Weights of a small transformer language model.
Size: 11 layers, width 128, 2 heads of 64, MLP 512 quick GELU, vocabulary 8192, 3.23M parameters.
Each number is 128 + 32 x the weight over its row's rms, rounded and kept within 0 to 255. Layers, rows and columns count from 0. Numbers have three digits each. The size before them is the row's rms in percent of the matrix's.

# layer 8 MLP up, 512x128, rms 0.168, rows 105-318, columns 0-63
104:189101154139125047136129123104116102153144093140130105114165105156146100107146044118092124091123162216143095165143070182105154179152129143135096123148189119116176163136108091060136095064127123
104:135122130103089199158127125144153118135169058170154143160159029098165152123154168065141138107163125162072130131114109067063167151066152160121111138105136124129091142115107123142097095108118136
106:112099077153086102179159147036146091134117128081141165074136128081180174133116173127092038105192152118143162121161094177153130119146066141074120061105158141106148128098119085146081113175134135
105:135079093103102101156119090176111090048172142093137167142132117144165190111113138075132127132169157111141160095097123118116076087079136172076150124146138163140100101097122126150139147164145163
100:141112152093126120164154140121155090158136072120103129104095089131211132175150116182177074137102139129089113164142094152106156120080101095152136113129188129144172162091138161086128138106176086
098:149116129142135146075139101160118169143117122152121177129126101082106157113141084120076141109147099093115101139102168170121092166114120114170185098177153123151101138198146163105129122138145147
102:124155143065154117128135070119130108139151145166073123158135151129092114126150111144143144134122125195205066177130126106119153148144052154099126169107089104158189155198161103086180117073212159
108:172076115166040067154100144139118150076142074148107081122127140115150132107157129117157101126075126191112107128151082204144096142092111190174193183104136147128079160094127171135099147125106113
100:091145159102120148145145146078121132085068135082124088119164073123111099130116176125147132100160129177160127166121069114138126111161185227084138133221168071124160109146148125100146151151162122
092:113131125092135212120101145153109122128068129150063113138159173183132079109135110081161124150039105095186102106109121127152103119116137162114127123198102062090146165139193168155170111079191167
102:152134103132129183121121103080097059191171128181187148124071145154124164134133093091170135156089122121097122135183108137094049131145155166159122086120143089154147120161177099120133127059126130
104:088071128101216088103112165088154164114085163157168125099138109135084085120091120085153132138118169153083099106093104188127154166159080149125128163084153075146146114116091150083188149171094073
094:132140114116109074123108163170172057090141161126141096116153153130051123113112094108101097084129101120138118137130112114222177112157107141077148137132179174207137138095080152106152147125065081
110:124124101139145139160114116104201118158192061094164142131121172124167155159133114144138113149093182081123117160113075215158101147120109111197184109180144091145172127133176132114163098041121115
108:107138103131110108100104147130104109119129177126086140161103121094077106171051133098102163143172130149098132208114134110169161103174138063153113068099140172126062107123126132172074101151136123
093:150099134117168110122158141130106065132113146074125091106159171140153163153085133133102134095170155097138127128152124146053097172055084153117114111159154104122125173160144145108204104118114146
092:166178091161123128150077119153100092166172095169168037086139100086161150125106165142140181174130145103133155081164124122147135150102131109183137141116163147099184060100166081150146154090113128
103:142120134089168184059162148168152130152075125143177138170123077163179140119145097100144092152079082130100110135121127119151098158122147173076173164167162158119107123058160161118162165138078171
108:130139125133125111152087070120118083158091168136123189190069191129113098191133153155145080153108149151150065152139137162161151119161080131174147133122149134131141208153076108183125123134145132
107:140097099096152111130145110145064082143103112124121101183204135144102088130119078089116093155104084101110160110099109069151129128102133142100164171124130133113097091149130073125142144105147140
103:115130063130129113132172167196127179111112193162145101156118069124107155105142119108128145166096131114111135155047122142153127185166104153160158113120191087104144095133065185127161094066154150
098:104126162123112162126083097127167071119222132110076151131172130129120146175145077116195088170092145114114112146063126100168109115143139160145176155135140185143172171123130091126128171107107080
103:084119137129112090112096152164159132098072146131094143071089075097109158135147073183141114134115156123099131156127148155097154145146112080088102114121121157180122046101149187092063151156137138
099:131176137112139147099138153152109177103095134126129191144086191105130145148121083135109082174090106178133143116106119139145102132113131127070151120097123100108117236086111158160129099135124117
085:151123124131074121183072125105120132157143116094173124207162177129171072129107173094116131124134115194135073160095093159120151161124139148063090119185177081145115084116115148134133164112094131
100:018147146121150108125185073049087132082127156182167103072133128107134119131186140148134167082094130129094117161152114141149143108108141194099115140165118162142121188113136110155131135104142139
107:146179152159107182083156112113117135158071128184130169134093112155104078086134136139111223142137163120094112189100082147093154109077139165194143175178197182123110125177160119069135103121110128
098:149067140172149074084129110154182148052062103108124102149137063101093086128138152050120153120167130096143152185064154099125108178129111120122118150079201104072071130141122140105166127116127150
093:151114110137129083115165155106099107092094119119146198107106157157167106146120134165155199109110135096104063111138140127177141113161113141099113167106216171092137166145130117088136097122133158
105:143168068126102157121140122183114044171064082133130154147121115134156114152125122133159134109078080102146111136135128174139102113118129109136188107122161059050144152139144104150145108184114166
109:106080148133114163149098120133154144142061122092121162172106136138114145153122051074153060149093159113112130155099143115151114043081071109141127164078191109126158120165160143182140124110145109
100:078102116117085144121199160037123116054137092092089117160137073189124102067122171120118129101150114087130127151089186119109159138194122128094151082140158112084148118132117174146185148167110180
105:103140168085166167153101132067102092145114145094123170125153154144135170100141085212145105091165176107163097103126168152136203127066126132150132108094150059122093153181126110165153149103131076
104:122126074159097126144112101094114179183132144039072113142102119154105099102076169137132159120136142167161144095219128148107140174139123126114131141191101115117193111152086190156129104096073139
105:125106150062084149140099088113165120148152110142128066174153097103114126141155171166093131102164136090182141147115114143169137121161171099130168154091135081109139163098065156192150115086095104
098:142070124101145157150165057111097127114153098154116105198095169114163196170141185058136100107176135147080081151135148129143204111133148111137139094166160139156137184137131186095136170144123143
098:118100143146185122181111206104104068125103113070086137129099153155136142225128175086105112136206103158119101131111138205104122117080135113157158161134103143078132091067069089124091082142135111
090:151109130139141167090149117080173093111141087140196176100138141134120168139143086180174127092127143073130152112151133101125071088138098148109183121111103130076151156122156145119176132112086046
110:087123134108164168120087107088129063143117022159140096105186220138104148150129181114133118146130132065110071123087108161121152126123096165142148148120161114159099148147112098089068187105148071
105:151131125133107128130140135175133094108094140094145170159115138138103138137099125073164121169174120109097176128094081172119139118106167187062133138073201078055128144106118136167142121125062117
093:141149218064090086160180129195126145172150139157101117145116089079138153170151102126088094159117133140123117087174136124129126104084098138127104155137075104127153124141128099105154145107121150
104:155169108108203151134128146141124107144077115150182149123171110132134121164125126093094162109080171104120073095127123188123175111117099124141105111086137132138151151159134103114085132102149150
099:104098092102115164146135133119157174187112162160121138142182133127118093070090092081193130083142137100132107086129072181099128083117087133150125188145124100130163166095136121151147113180054168
092:099077133162132113093100172098156142113108169116124105156142119132164191153110076113171148182111114141157110173116113080102117173127056149107114161145076135127080144152095155080138148065116151
100:126085106114119220210086161128155119121136150134109103182156143158155096123103124139187091116116114168155093095143139102190092072190172118123148107166137147109165119140123190076145072126118132
111:082113077113135105124134115143157167088141094142157131128140110115118178133096125149118169170106090074098092091119115169124113124147177151131162168153148108177103163197128147148135113130144165
104:076118125169064154086155190112122121098137135094097208140116149113137143072097112148126191146179138156089129125079042129131135072175152143099129098125129067103083141144112108158116151099133136
094:077133128075124133140128116148080127188130108139185135135182144071077167146120136185138113096128120071097131118143158111115135145140139055154166111200101112145128053118202073198169137084103095
092:129175081039153092160163102138086168147123096136121160135163091163129161106133092148082145118114147194155182151080122080211129100134117119098180081099114107097102103115077115123089115119085143
100:124172086161181143187109132123176136127112113054074171198126130110126128121119101155188113127141108110140085120158082137149161161131131132088088097114078123146105150108129125070098189115147116
108:084074095145113134058136145064102165063077174133181141141162158101139118101108110126129179119069102136156137113145149146110097127141151163123144137076122073132105179183153085195108101110103145
098:123132153103131149170151114040093142130139097119081076142085114070155120135086116151179098110143144104111114145082119184176188077102103095086060160143123158115150145127114092148122091050109163
126:090104130082105153102133160098144134127045060155142098165137142119130109132133130186142149185115176137197083112105104125105080124161089133086135181100125122130083148163130190168174163109101093
106:128136144053168154122149168132204160163160120151105142132079115115188128149108142109182101137042160164110091160128174139100143097064093099182123167126178094130185114106148105111157136093092123
090:145103107116130120148132207143139163116090092158177112137176091181088126179114182157114109112085105167102122138105160089166073094099195172090143152187111122077170100167056136136162148088090104
097:130213088079146132151137115161077131116129100096116154179119074102080144126108146103126108107149122156194119129146094140096113108170134096119129079134185136075142159143156159122149096076117150
093:145144123203176173106145121123128089154093142129130111131117149159202160108056168086174135105142102165136148145179120127121123102141161127147113094172081100115150100138078075094084138065108121
097:134116185122126119095151142142135108137142128100128127192160135144093104105119192096139142171061120079152059107196115179116146088132107134134105159119170114158165110173137086119121096091124094
094:089132112120127116142174076109119089135154108133148096089167153111077129120085108086154082187124108090184106130119161113097108117093189145115150151132165116216151100158147179075126068172152080
097:145101067141154189136147190127152116091150102179132098110114045096082104093158109118071156187100068134164059179225177156145148068130132099146159108120203132144126077107166107123091112131154126
083:110164068140140089120112100089132136125155122074105151090139146139157081083141149160142219200148117122148125107113098071113157121094169164115171142130169110098176119117148098126101099144152091
101:091158127161108189101115110105096095118096135090153124143176136141139107149138113179125101149168126130155157155086148100128160163118109100146142131123128111137098075124133158158127081132118140
095:160100155137205089138118100155169153099075066169076115131206128145131087147112150156173181097095113200090131101159096153150121127113131158132143147139140170131110099119176121055183141101149112
105:189133109110125164109177078146157069153086102119154150154097107153171113148157169144129159167097061155150139115157048175160110140113129095103165145131103146151173093136154158080174142136177134
120:093041117146117187119084116207201113121125140143140160177152062125122157138116103128138174106112103097137118143146127152092138131046091181148145138170130136144161161132150113196124093069144135
102:070141147172120167144144132094140083164097119129059123166155073135173177134112152131141070162154106096161110144131086157172164148196163126150131147135188207080155129149123128169138152187089144
111:152148170110116139114109125162115168061115100164139169112079129148139111119121082132162164122129140128113097128125089138072113148175086132205113174168133193198121115166127099096093116169158150
111:145159115126104112151096149143156149145114104154117112119142223140098165121135089143153149136116132151084050195122131149100118045138127081143160107101139141151031144112166151145103099137079155
090:109145130128159142068172160111143119152098134175189139082127129097156118071119115185175097161163086132156149138179114170129132151136178123155114145089163092094106149088153105139089134165127148
081:176146070164182149110152123127158146152049133128147116162124164202108149159117141204152142095057143157147086097116160100119155103149169068037132146113116133142128157158155121155127087194122110
102:179094150152182164113176162064090189166134168140136104125142127203092112181108121065142093150109108151137134130167106076079108101144095171081166130182148073172129133107069113119174134122096117
101:104113164133053122131102085122082123154100181122189170092143136123168150121164147164066136110138173104130117108127095145152149131125092108122151085129177099175131155122090139120134119104132107
091:063075067181071074169157132068126133073153090079113132166188085099142211091092126133105110158150100211170108122131141106109148122187160104046153150081114131093117205130089119158154147103125123
091:122108091165108118143124121158139163107172118122117118183127163108134112189069165130112126134168111151105157146168048121182107151149159107168165145128124106117136140122140090110163104125075199
099:128123131105113180114114066096148100145140117144086204171137113102121149152168147185114117117074128068092146105158072153138188156112137115092109140176110108124097121106147102078129182148173093
099:104118109119127135135170156199120133198140113129160062061140187059102163115128086117139113185113141100117160142168115130155129172108128085114128146166151187134111097171131178155199142089144095
094:181079133152110111128147166147158145061148063174151127123118209094126152134115119143182136114150117153160149145119145080096178147111116148120145105138108164127109100199085148133137101121174083
110:144131127175104170199103194074177171168149093174158080173127074128126119138126157179135138149048153091115113181113102169111116171099155148124122129090158083134094095063122108113184103022104105
117:161044157164134118085138166092132118105159165134101158131124098123118119104140109088108132137129147149102088149081131126112220161102078143189131146149143164139139113097165102183097158151092157
083:062234151147169184121136194160112131092090147104059144150114110116139183141135122184165122148114174071108154108123085156095148137132111151089141134144098128168161124127160161094107111068053101
085:133151121049091132131088095110126140131122090123195081117176105147127126169166103058106174135133131125115146186112151200158134122148134116119132143114081161090096094163056075077147140127170105
112:158106117120120166092150164185097161119105096177151125138105110169121069054117174115186123103134101171121108187087088122089182103118084167121140144131075111137134080080097148123135173084110111
095:152121129149143089122153167120160142138118101146080095102124138133161138123126124172121087127106203168130114159125107192146123101164106085104111093104122120155154110191134107087125178135113131
099:168096130120109131126073140107091071050104118100116127102134122133202117096178175065084113187170146130135137113086116156116145084116137138165137138087098148137183179141046122102123152115127167
088:128123158153137111146129093077092102172105105125033140117128132111176116117147124152113094175119158079147171031130102149172134112090197140093118085120060141071147078109160112133200094119117130
097:120099073097125102149086111100121225127130134123095103169126112156159123109090120071153068106113146140188135150118087164130193146140094135157154126148139120128159161134077158100085132097109126
100:170117122142072152142087157093116100090093070135123112066087110181094189177123123169121159098116156111111194148137103185111133120157099165099118119103194137132138102119090176221097148132056120
102:121120128133141141144126139102167093144115121084121113127049147125100114131170136146123150135145137050053087067169119099189066148137121134075157133188168115108091147135114117085152127087169136
084:151098115128083108164156130082113129125108140137127130181176184146104083142135110152124105158111117107127117162117119082135133148044133096141101193124115108080104139090105128108184064146160095
093:096071105126145141092158110071118130131179128116116049137128101085115105134133167126139140140087144151152097156077108163114180087031194121147102149127128144097156097144093181087144123088108124
100:114113173156121188108167077208131101177109118154110071150158121100192125083125129184167102156169098153158121162161166119078126105151140097127121119153126186151093114131163148092173124116194111
092:115155156095118149119121116114107103119134101065149117086126093140123118135098122116130136161084116143071080181098096168113230158139154205156153156137163115124151150132136085099179067106055167
101:098090119101172128107083078098117156113186128140133112108156160126088121193155090174097081140137164148144109092110181110099177120132113127099131154163143080111117085173143105144197171076149062
110:135167139082098088082156098092103117097108093156176095142177106097150157131115123096151188142149138124193089149101109084115161142035097107169124128103099104145113145122133082144132050104167066
095:131102169116111097087189120128073103185151108137190107082158135145138143140086091136136149142093114102120116110153152195119121188122127121194148150166090175083133053145169114079121128064108104
095:162099101155062140121121139150208114150188098116139119154071120073136155164107122157137113110170133138100149102137145134115163121143123150118144168157127085104143091096069165126110157097149105
101:114177117178112107154131059083126139141172161154202080145106124113084124068144132142103128156126179165068108180132098123104126174116142100134135165127132157186106147136100103101174075078126095
097:122059162096154100153123114123149079191133114124170102126124096079101135127142092132123082157116147105081100161170113105092111120162128145141130084123118098116185109107151147142115096143110083
104:108140161154113147107151142123160108188097126111098185137114071145076152091152108099170149091161131075149113113188141166162141140048124160092122138177115133115084143102066120093095141111091151
112:120110094171156155053116091051158147134188114127193098135149066119152080137156126148187109089082162082111085098120134121066138150135091128156160133099182133119093151131184169075109191139155092
098:181085149112152130142098106157182083174052187137117108144139123150169141165054104129147116132143124191129185142100167142132152185104148114103155196148111122120146138116094099115127142139146080
101:158144099135182200168105120119176050109076103147140123087129072059105135157149090109146165133139089133118132105107103161104143137070145211134135078121084118122140096152120131155157117169131165
086:109178079123088101176142110119162168111159165147116150125190122168112169086128190122134137101174090135172089119151126137105138080141180093077149096097139130181145109184073087112165056090109159
101:187102099169112134133104147085149145155122078152108139158074119165081131134108126091100117066119177156071109102181057202096150167138086130173143110117142145097090162159102092145132104115039096
117:136130107125126167196109106061101122118085073124076156127195127191190145144152167128154153106103125183134104103150156112098115140128160132100183083111098148155140103100099133081142132122121084
098:167118086141122144099176112174106103132147153100148083133093073129170140124093152176127159135131095133120120135170159133168151173119106177150168093084139127045107147134173087084166175124095184
096:105176089116175134102110171136090073115070125115084155137120162149152097113134132208171130130073073098198090150168121178126086135124131165130114171135093098155164122168159102106142120119170172
090:123113116123109149171106123094184117155197152045165152155101093104117115118118141200102126125106111182126183125137116104157100155149143082131124125171155162076155082076166125132137141113061116
093:130153173127154130132122130070104161136121141091073118077096072087071160107098141172153084187154063125139125083165130133148149113124110126098117151166107193119132144093118069148149107099120078
119:152126150119156133090082103135096102127102124127117169139193127181181111136122147139087121117087118082137062128105040146122195090170084166162146183126154167113101173099092179128113127116184094
087:108125060077088171102197114124142108145098100161109095143159155089166108104082113109157094094186115122116187169114145115098141137148114118160169127101150147129190150110122148094191120093181137
111:136181132185104100156135196166108121115077130152141146116133067149107206123115119126141086144141191030142116121147091158134159120088163137100137116153139155100198124153112140108125089185119103
107:101172129077041125124138134075117158061108148117174131120108068154114155135094159122138130166135158124110072133072124154054149087122066134170123127142122143167133107140145130135157091068089121
101:087101114080158142097123148139118129121152154132124179099123081030131139159121162168141139142115108092147088138099144123122136135108121158136122124067134163137148146140106168132089168130136206
109:131181181161158194080156115131156179104058146198126184098147130132177142125119118117132125116122171103076104144140141100106126148175109122116177122162118106112142152180084142111087066156097179
097:160081099111167179125123147133124086144157166157180080120126236094124127107145085119147135098147094126156101091135108128098135141117078064107106148162106150039165124091180118113144153163111110
097:121078127115144131136098155083071106133128100107101087123115157146133143147134175113129131123066102127111128095108113120077120115113145107070145154153209088133096019127184168181148120048122187
106:102059143094087119081138167104094127063090144081128111070158099103096175085113136121129088158140124177122117122130096153125165140061129154144097151086119124079116139091108095090131114112147160
100:101163148146134102167115168058118175139100135128103136142174135157174090091146152122112090142110087157153061158169106098126138090135128162148073122204187109121151123154125121101168048151110113
103:135130123188127177154121077135144064138075086126121112176145144152111146177098118096132093091123131105130078154125183194128134185147129123130137152149132134119091198179097127147140125102100141
103:110115090079186142189178103140134082188099110128173139098127141121173181134117078101169073177116168092180127142066111167123145160115146099098089090108088062096138123130066153137158133103096166
106:087189091108141128144094144144144111072134065121134154140164122160194147129127112180141121181156133148187121103163160193081111145194125131108156100132113140137084123078130142092124137170107178
102:051158124166130127143189135141119108076149098147162155097117108152141132087126131113112043158070146148148112179118111104103137114149087174147179092108174132077163085145121104087123169089114167
106:201167110109073131158145097111166139105165085125155107127097060155091180183096126124194103113075134143086074146193164149080156103093122163128110116112125155123101130074108146072171151070163169
097:125145136120125078150148077083167171086141103101155164110166105113150140171165162082099119142121084083124137123169103151134142115109132165098091151079216129113156066071127109117093094103139092
095:119111167156131130184192177132131080147120133153169171141110147134145162120117125164145120190153189137126157134136063149098110093165094103067129127087113144125128111124144116177151149090088076
093:134158156109102086120170105165118149177150152130155081092194159073115166142105110151160122183179103067163161094143094144094134152123091128090178097173091136129149093148107100133127169076108093
100:218153093193108106168127142134123133092101098114109171161115118134102192167066093066153175099061187103178137165141162182126124104146119133113115102111096155142144122140159103134131124147126110
099:156137125084108126134152117046101217078185189091141126090102108172084123147137070167109141118108080105114090076154120079100128185097082153100112079103131116133194102157172113066147125102107141
100:132201103125076074126083102109148196113117160074099145116162220155092100120082128154195171159114101178166114174116087092168146167119163182155108112135126114132132140142090174094133119128131132
096:158112113125122094091114139161193140104140119145147107100170077189126167103124176133088077097106101167138070157151104099140214130225135030121140163161124104124116145170159144125175123122111187
101:141111143111154173196173117080127154107106150148098122146062105208155093177131153130127130113183071074112105147132128135100171102126066117068104112135130112094173077124110119122123148151039093
096:112152112063067114162147135138126186167114150111129125193103112132156166117124118181089184149096121145089102137176122172118177191073107167108083124096147121197094099087157187107115127171183105
104:135110111098098085097086156186140126143115127104138181124146140125129041118143181078097092145167115209079116126106143175120131084126126125152148116145163128124137129127118040063162129053047093
101:099159082155154149102049115122147133093092138128151110091094111067128147136149092143100151105157138087213093106143152151113127139111172141085165122121081103130084168077157129076119079130152099
101:139134163123161137062076126106104137086171153118091145087097144103103124141202125151080168199063125174134109201143124151138153098108104200122106104178183123129143167139128106094106136113131150
093:155084132091111199068105186103156104125133105118159160146140117147177109191122175095180138127110166133119154141112121127158182148114129102114151126184104100102128158113118146125124153101064074
099:108129088135113184103172054115091148115187143184110129111091071150057188116131148090152168118110134075164092103081126069107119156124100135175141165129138132100132160132123181158096131089118187
098:103148114100157079073142162135110167072150129139151107107112174185107166147123102113125144131090142134157098099059112120105119165144136142156184167138173153131129122144197119085130072114111116
102:021064114104047117156136098103131053098116071098135154121155131169081141127150174122126114116175210131119108091123082131180147127152119099083166097103145091139124133143142117152090151099126163
091:065118128133126110205105127142154142159108067133134139091154103124136153170136145145149083155146106126121147118140110086087158156129161147106127158104123088092197085087057101147115133108143159
102:141114112171132202165048165177115128203135125099167130117091058132109111099128128144162109106129162112114110131123097129103123123117128137121142122085144117096094068204081088155128129154125139
093:126108131092076203112132142100080148132149096089138129149169150177124129172131183180119137155120144162155119073212116123136128090146159177120170142083166157066157075122076146140129106112169161
091:159138117150147159124151103122144056140086111158054107148118081157122136178043163215153117142098128094107100137158084156140155133151153144064160080129056192149173154192131168098089139176121156
095:084100099165144161143125114160126135144170172103102152099155195142141160102104172165161156211108184118134096115078168102125167131132129127119166096186087134208128086113147109099110158136170093
101:118139167135150167169092126082051160099113162114121112086167199108118122174168076135164159155157129174106133173104076097071119140129150183087108123118201111164148145093097156154137134117112105
096:114108151117067134117071144148084065102144129108181117157144143171125115064132101071105125187163122123118138174132075119142163149151135131040141135162137107119138199136084085128079157154105106
103:105126142093129080103160098132096154114110118105088086163128080131176102143167074123131196128136132194114134135079094171135194105108113082125107136123102133109113179111106102091170107114132090
098:206121158133132207139125123103162106154111075104150110115110091145133144106128113113131130094090143100136107143086072198186217172174132148106112074070104140140107091164126082114129118127088164
095:131114159101133115148151125097096094122127107099211131103210071109167104151148198076138132189120144144095114106123120154038135168160099129105161139071158118173130161099087143140080125118063122
092:110120113139087137129160130157094120093082157106119101220157120146067158115110084149150175146100172115104145139151105134160140148147159117159155147140178163063175125155124135130138033153147139
099:104133147097162065183161163087112110147090085172099192092132098137150173103137171140109113132078130148164126083148118129098156132113181143133134136110173095115153128095074084130093152166146129
104:157064039157111097171128097137093102114118130146164077145140092153091155185148117156082176108108132108134090107123121095156125173115152134131141145090156089086140150146103116150165125089154217
100:174135140137167140114118097104125159062109118098086064145078096131138101151170174139151166074113118152101064079137127154094151159100120124161132096066146151108167110120092174111161105093093156
095:135117172112121158106153179132110110101126112085176163061130145131148085163118119128128135089149166176100119132121155083090128138150162159123136174105183197143175165133110129125139171099155182
099:093080169126119152104143129164115113094099172073109092172082140109098128102206133116129132147140121145150088167119111102094127108156148108140101084102093115174103121114081128078161162107106124
099:125170126108150099146171088139125155102160161118159177077084113139136127155117067104148093105073120164139104090178119140121162118133104139169133145128211134165156153151177088142160113144158176
117:069167161119080093136084101179093118185138172159146111143175120156062186100158080189138111101188091104152136165142141137134149164122099102129161118183111121140135062117190110111120163093093080
099:050077135118123115092143107106140061134078035162134178166083122122132089144186089109131110091107147180107144106072126149103162095113180134124122129090159148167106139111114064107105145145168118
107:160131169132139091135097134122114077114093132127111096079115080137106156147114132123131133143094122153072122090174098079077090104159163159182135129122127132122161172137113084131174168054173165
117:137095135129086110140108088105197120111165096156078102109140136105082155121133135126157039124083083164129092132102141120103150145113138110139150172115127188091128107070167107059175146067137076
103:121131142168142129125098134157161160124114132142166133189120167104150090140165135129195120177052094174110090123107090204115147112129181146103130122165087134093167121122152121067082123102182107
103:128193128142162170078116067167145081144095111121182132134092025162142135179114106079099131099123099124060115160130156153098180119058102151110164126137119111133102118148136122147092073149113146
106:157083139071071150134157124160118095122115142130082085155126092119137160190088127153155157178183152115101180163071107063141154094144163131152083094092160113099163083131106191107151161132162131
095:165091084114072049145134081179088148109121078107197153118151088115129152139123140090155119143093107126087134172163119156124120197171175092157098097186133136109156143107131115127161140210110171
096:138105116138107099149083100109115066125163120114118105128138180122099110142166120094102098153082165132170089181137131183132163164140142103192115094098108135085139159178151158128130088141098177
104:198206210123152150132136141106101156156114150110088122150107109184161158171100164140100120163146139141137091189168140160124171112103156133138093171173089089110081150141117121117163123108144097
083:123130143112096141141088116181087166117202117112167113116190195136139126096197117142089152117192124114131136158121113103124116168100105119140143092146096139079112133176171160187110175155092130
094:125153195055122139138147086134113091139135120173142193125130089135111133144089140114093083145097103159130041101109142173158095155098133129083083165131081122125137127149125116118135124115075214
099:169121152075139141118154144122072138090136084064114198142145177112101093111114163114174098093139176137113127150147124132166123158136137135197150154092149153128141152123145122119197113178123086
104:174111148142116187094113177138197130068146135140099154143166107114197147135096139093116095110152113194162078178176161129055104143162095143160176121135090121122158144129115115150070126128127134
090:162182105105111153132159138114081158105078133182135110129133121136127107137140085073195086139078110155098094124138153152030123151145177114172124148093122162104145108159221115103207148178144161
096:157163163123093226124147106104206135099201141110157118136146139097138081106050112081189094144167149151078096130172146140083140135135128106145122127089114131120137078115114132128138089106107137
099:168152092106121110151166110134123146064164136163143102175075185148097170103103150116164098123196113143171147199190121160159160111130138163126185104112111085100139105103068143100146093124158145
090:157157137116080080172136119109128139182140116128089121113137109124166089147056180123146140188161105139087108189132163142153171142122178150172158119122184128140124146112157052159086105152164096
091:179124138050119160161176189201164096093118103170177099133132143093122140106127048139169127216143098117196117171147157145146117144113141087143141096172119110106193116113164152143143102132077115
088:111151120181075173132103107177106101147101152152159140168132107140081119102186139050139095207130170099156130074117132074123130122102114113086176086118185128096139090113117064137156108111150132
102:134130147131089167127129161124146170100177123130133100190183081112071109077111155119151145101103170159109130120170120128074145114157072091157087166136201125120214131195100167151166125104082073
096:126102085116142142118108135164145151145163131045099159118144116131117132095052183108193072165130175120112110155137091119115114164052118102108096170145207086107155153092142165147198120124108089
119:155100141177190161160126112119141148074104138151171129100210115121128088156122117092094150197134091099064105071143093112144110153208102139144155086131158100100047116070116136117115106196114099
108:190143110071107160153136119123109150112129133111157139128158089139196158162115113167124109178115121128157126144143121181105133139109120130128129197096118125144080190136064097137155108124133133
090:136152109103136155166193080095104162147157126096140073144141144134153097085100196110191118193085184115081119103140168104114154151144181160105142131110116126125146139183154102133149126097092093
114:125190097150097072155064101083078080095116123143152146141105138083155169107129105126132192152142147055108060158096187158126100141136070110136170115124152128138168111152129109131137121156152188
090:126165082097101133149142150097126162134117159189081185132156128118120139135113035154157162127142118116120155137100159130138175155143153120074172106209135173149105104138181115131072145078124119
109:107092183110115114144081168071217174117134131158147141111144138100198093107146144119133147161128107169210130102150130152138141147161089106162175168168084092211149120056143173135097060113096187
092:168035083179186116116088099129125146096134137129096110158132142125123117097131109183111105125155091190137144136110158087114054119101111099154127152100162109138163115166146099118060111111122130
100:121083129106124070110121102090155087111127122088113131089120137163107092168096143120162081117106088082136073127173131148102134166173120159154134118069142168172190137143104144187151067110141153
109:083162122090107115090061131161133130086081129138080162121137127128074100184167074140111154153133099129035130126168119125150113136102145157113174069161207164118157132128152161115171120175134121
119:118075191085159235121121102146119045132106084106113097084073116121110074137128141106171107154136128110118110176186135147099145148113095151132165089147107131091109168137146141150116187123127164
100:073089138086098165161109128126105149093100162159140123153177121133109137105188108084113097091123102124108094077202172137125090184140108151086215150150127107132150137175147112136093080113117188
103:163188129152079117112119153121085068145070146104096166097154169156135097091104077123132090100064127118105068095073160152121104158170159145124129176124139143090154054126183121109072102108128178
096:134170085105107188153105114113115151098121073094104170097187186062103114128104106109159099133118100180084156138105152136136153180119091175149114177138156162149153167131122154111093096109106088
095:125118195121090087168154142138074104106125094081126135123169153146167135135116125157139124131100089180179151134115119078120145104149161122167116084081082107170178098108116086166066106151113178
103:165181107140148111127079121119108067169124140157102099157136068143153138118152125131105147129088117131131123064166124118064152075135105138088138171161136121141142131126135090120137181054100120
085:160120175128162134084107092158088096147098106125177142144186128135219103112138181156115135096109140113160135099093106145130138128052115153088090101086202186149094091089130121134159138130122133
083:122117170113137132141195115188110117129100100112129124126166166132132085119098105120145073139187057102165102093113083134156146174145145126114148165144162098083077165148117081135165051150093122
104:166081110129165144103091132178093184107149143123177130136127110126136094152093109112157105075152138119138182132157098089094115171191114196142161150100151189130150118147148146105138115140117110
094:112153109106136145155137125187110135091115083188094135118107090083144101123128081091057115116120144180078146156076102146086171097123103135124125132170158104091107158144156162143174161202110159
095:120161098138085188139157129130161091096164101124187141104176174098128162147121169090141140142095142161102081144169097076126152134142180138106167096158133146125138131134157137173118062148129180
092:103137118135069185080089124148147067148184149129131126103083113118065086107105138165149098152100170214116182105139161100073144167084128136129122143197114104142129114147137095101142142138156110
103:147150103167146130082143156108133071072146112110100154134105133139159166118110099130134112091147136036115103196103069128133163093135089125163112145095173210100116129100193104122124173109125178
094:098111106156132114131131154112101134163120106141098095118180147110083090155170171135123101127146186118169112063089083161108106110157098144102153092132191211176152090135131147168137147060158139
095:118129147171143071097102155117168121089124083131126157113154122123138162103092049079149087140116171128175133153150140123129202111217171125130119199167058169134158114122154126149067150158144103
096:165126132111120109122133108104149213093115085123104118126144144180147128134129161142129101103177106184137134140097080073105195102119086117162144128061089133101163185149071136109080147176145089
104:127075145081048137119121154153193188123089132132103187222129108107079092091106146131158185156078161138158074106126078124135180139121106104099109162155151117075140129129170136117164137030103130
100:055105170116094110140179123149118120126112093160102110117204093130114179140136163081141126130124122212141173123154114126101168136176124172104125103182098058122037137135099170109075128089135100
100:125114070137148154150143155160109151152070171117095174151088132167128103098073169109146129166164136115123134076134104157168169134126120164067224161158116101148076142110197112150195116147103082
087:138127133111104188154203106111120166110090110088126147144124141143136093152061144171149106227109101140109131088173121131191102078103129112135161106119113152098161175143120109110127119147104141
121:133191119119098077086117053217118126160132110067159101142114162144136181067107156154128124164107164159117159108102061112153098167105067137117116129151167131131119123127116120130129152104120086
095:087090122025101138141135050125177180079107105112124121135077152130169145112126122133159104221099143119160168100137153095148138140152059101112096123132133083146130108102077126093130131145095115
109:070115102164112130139128094080093094113152076134119152036150111114115157112172155145101046140113106081118077102176100180097134113131136134111118160138162142096188138095122088159146098164171103
100:112099107154116136101069131091102135142087052085131153131114089133127112103172131103124140154109156150061116172186082092084134087122124132109157095115133133076109110117158146152189186100156094
101:172161151151136162110111106176102133148123122172151196124147168099137135102134095118194154139143116099153093158151153157059143108179062110116081210090104116082200142088104104127143121114099080
094:090186147112144098095129121102121118112122133095136199140142104162121117131128134101119119132149162088170080144080062117138159170106197207100176149107080152054156149064086145146151155143165090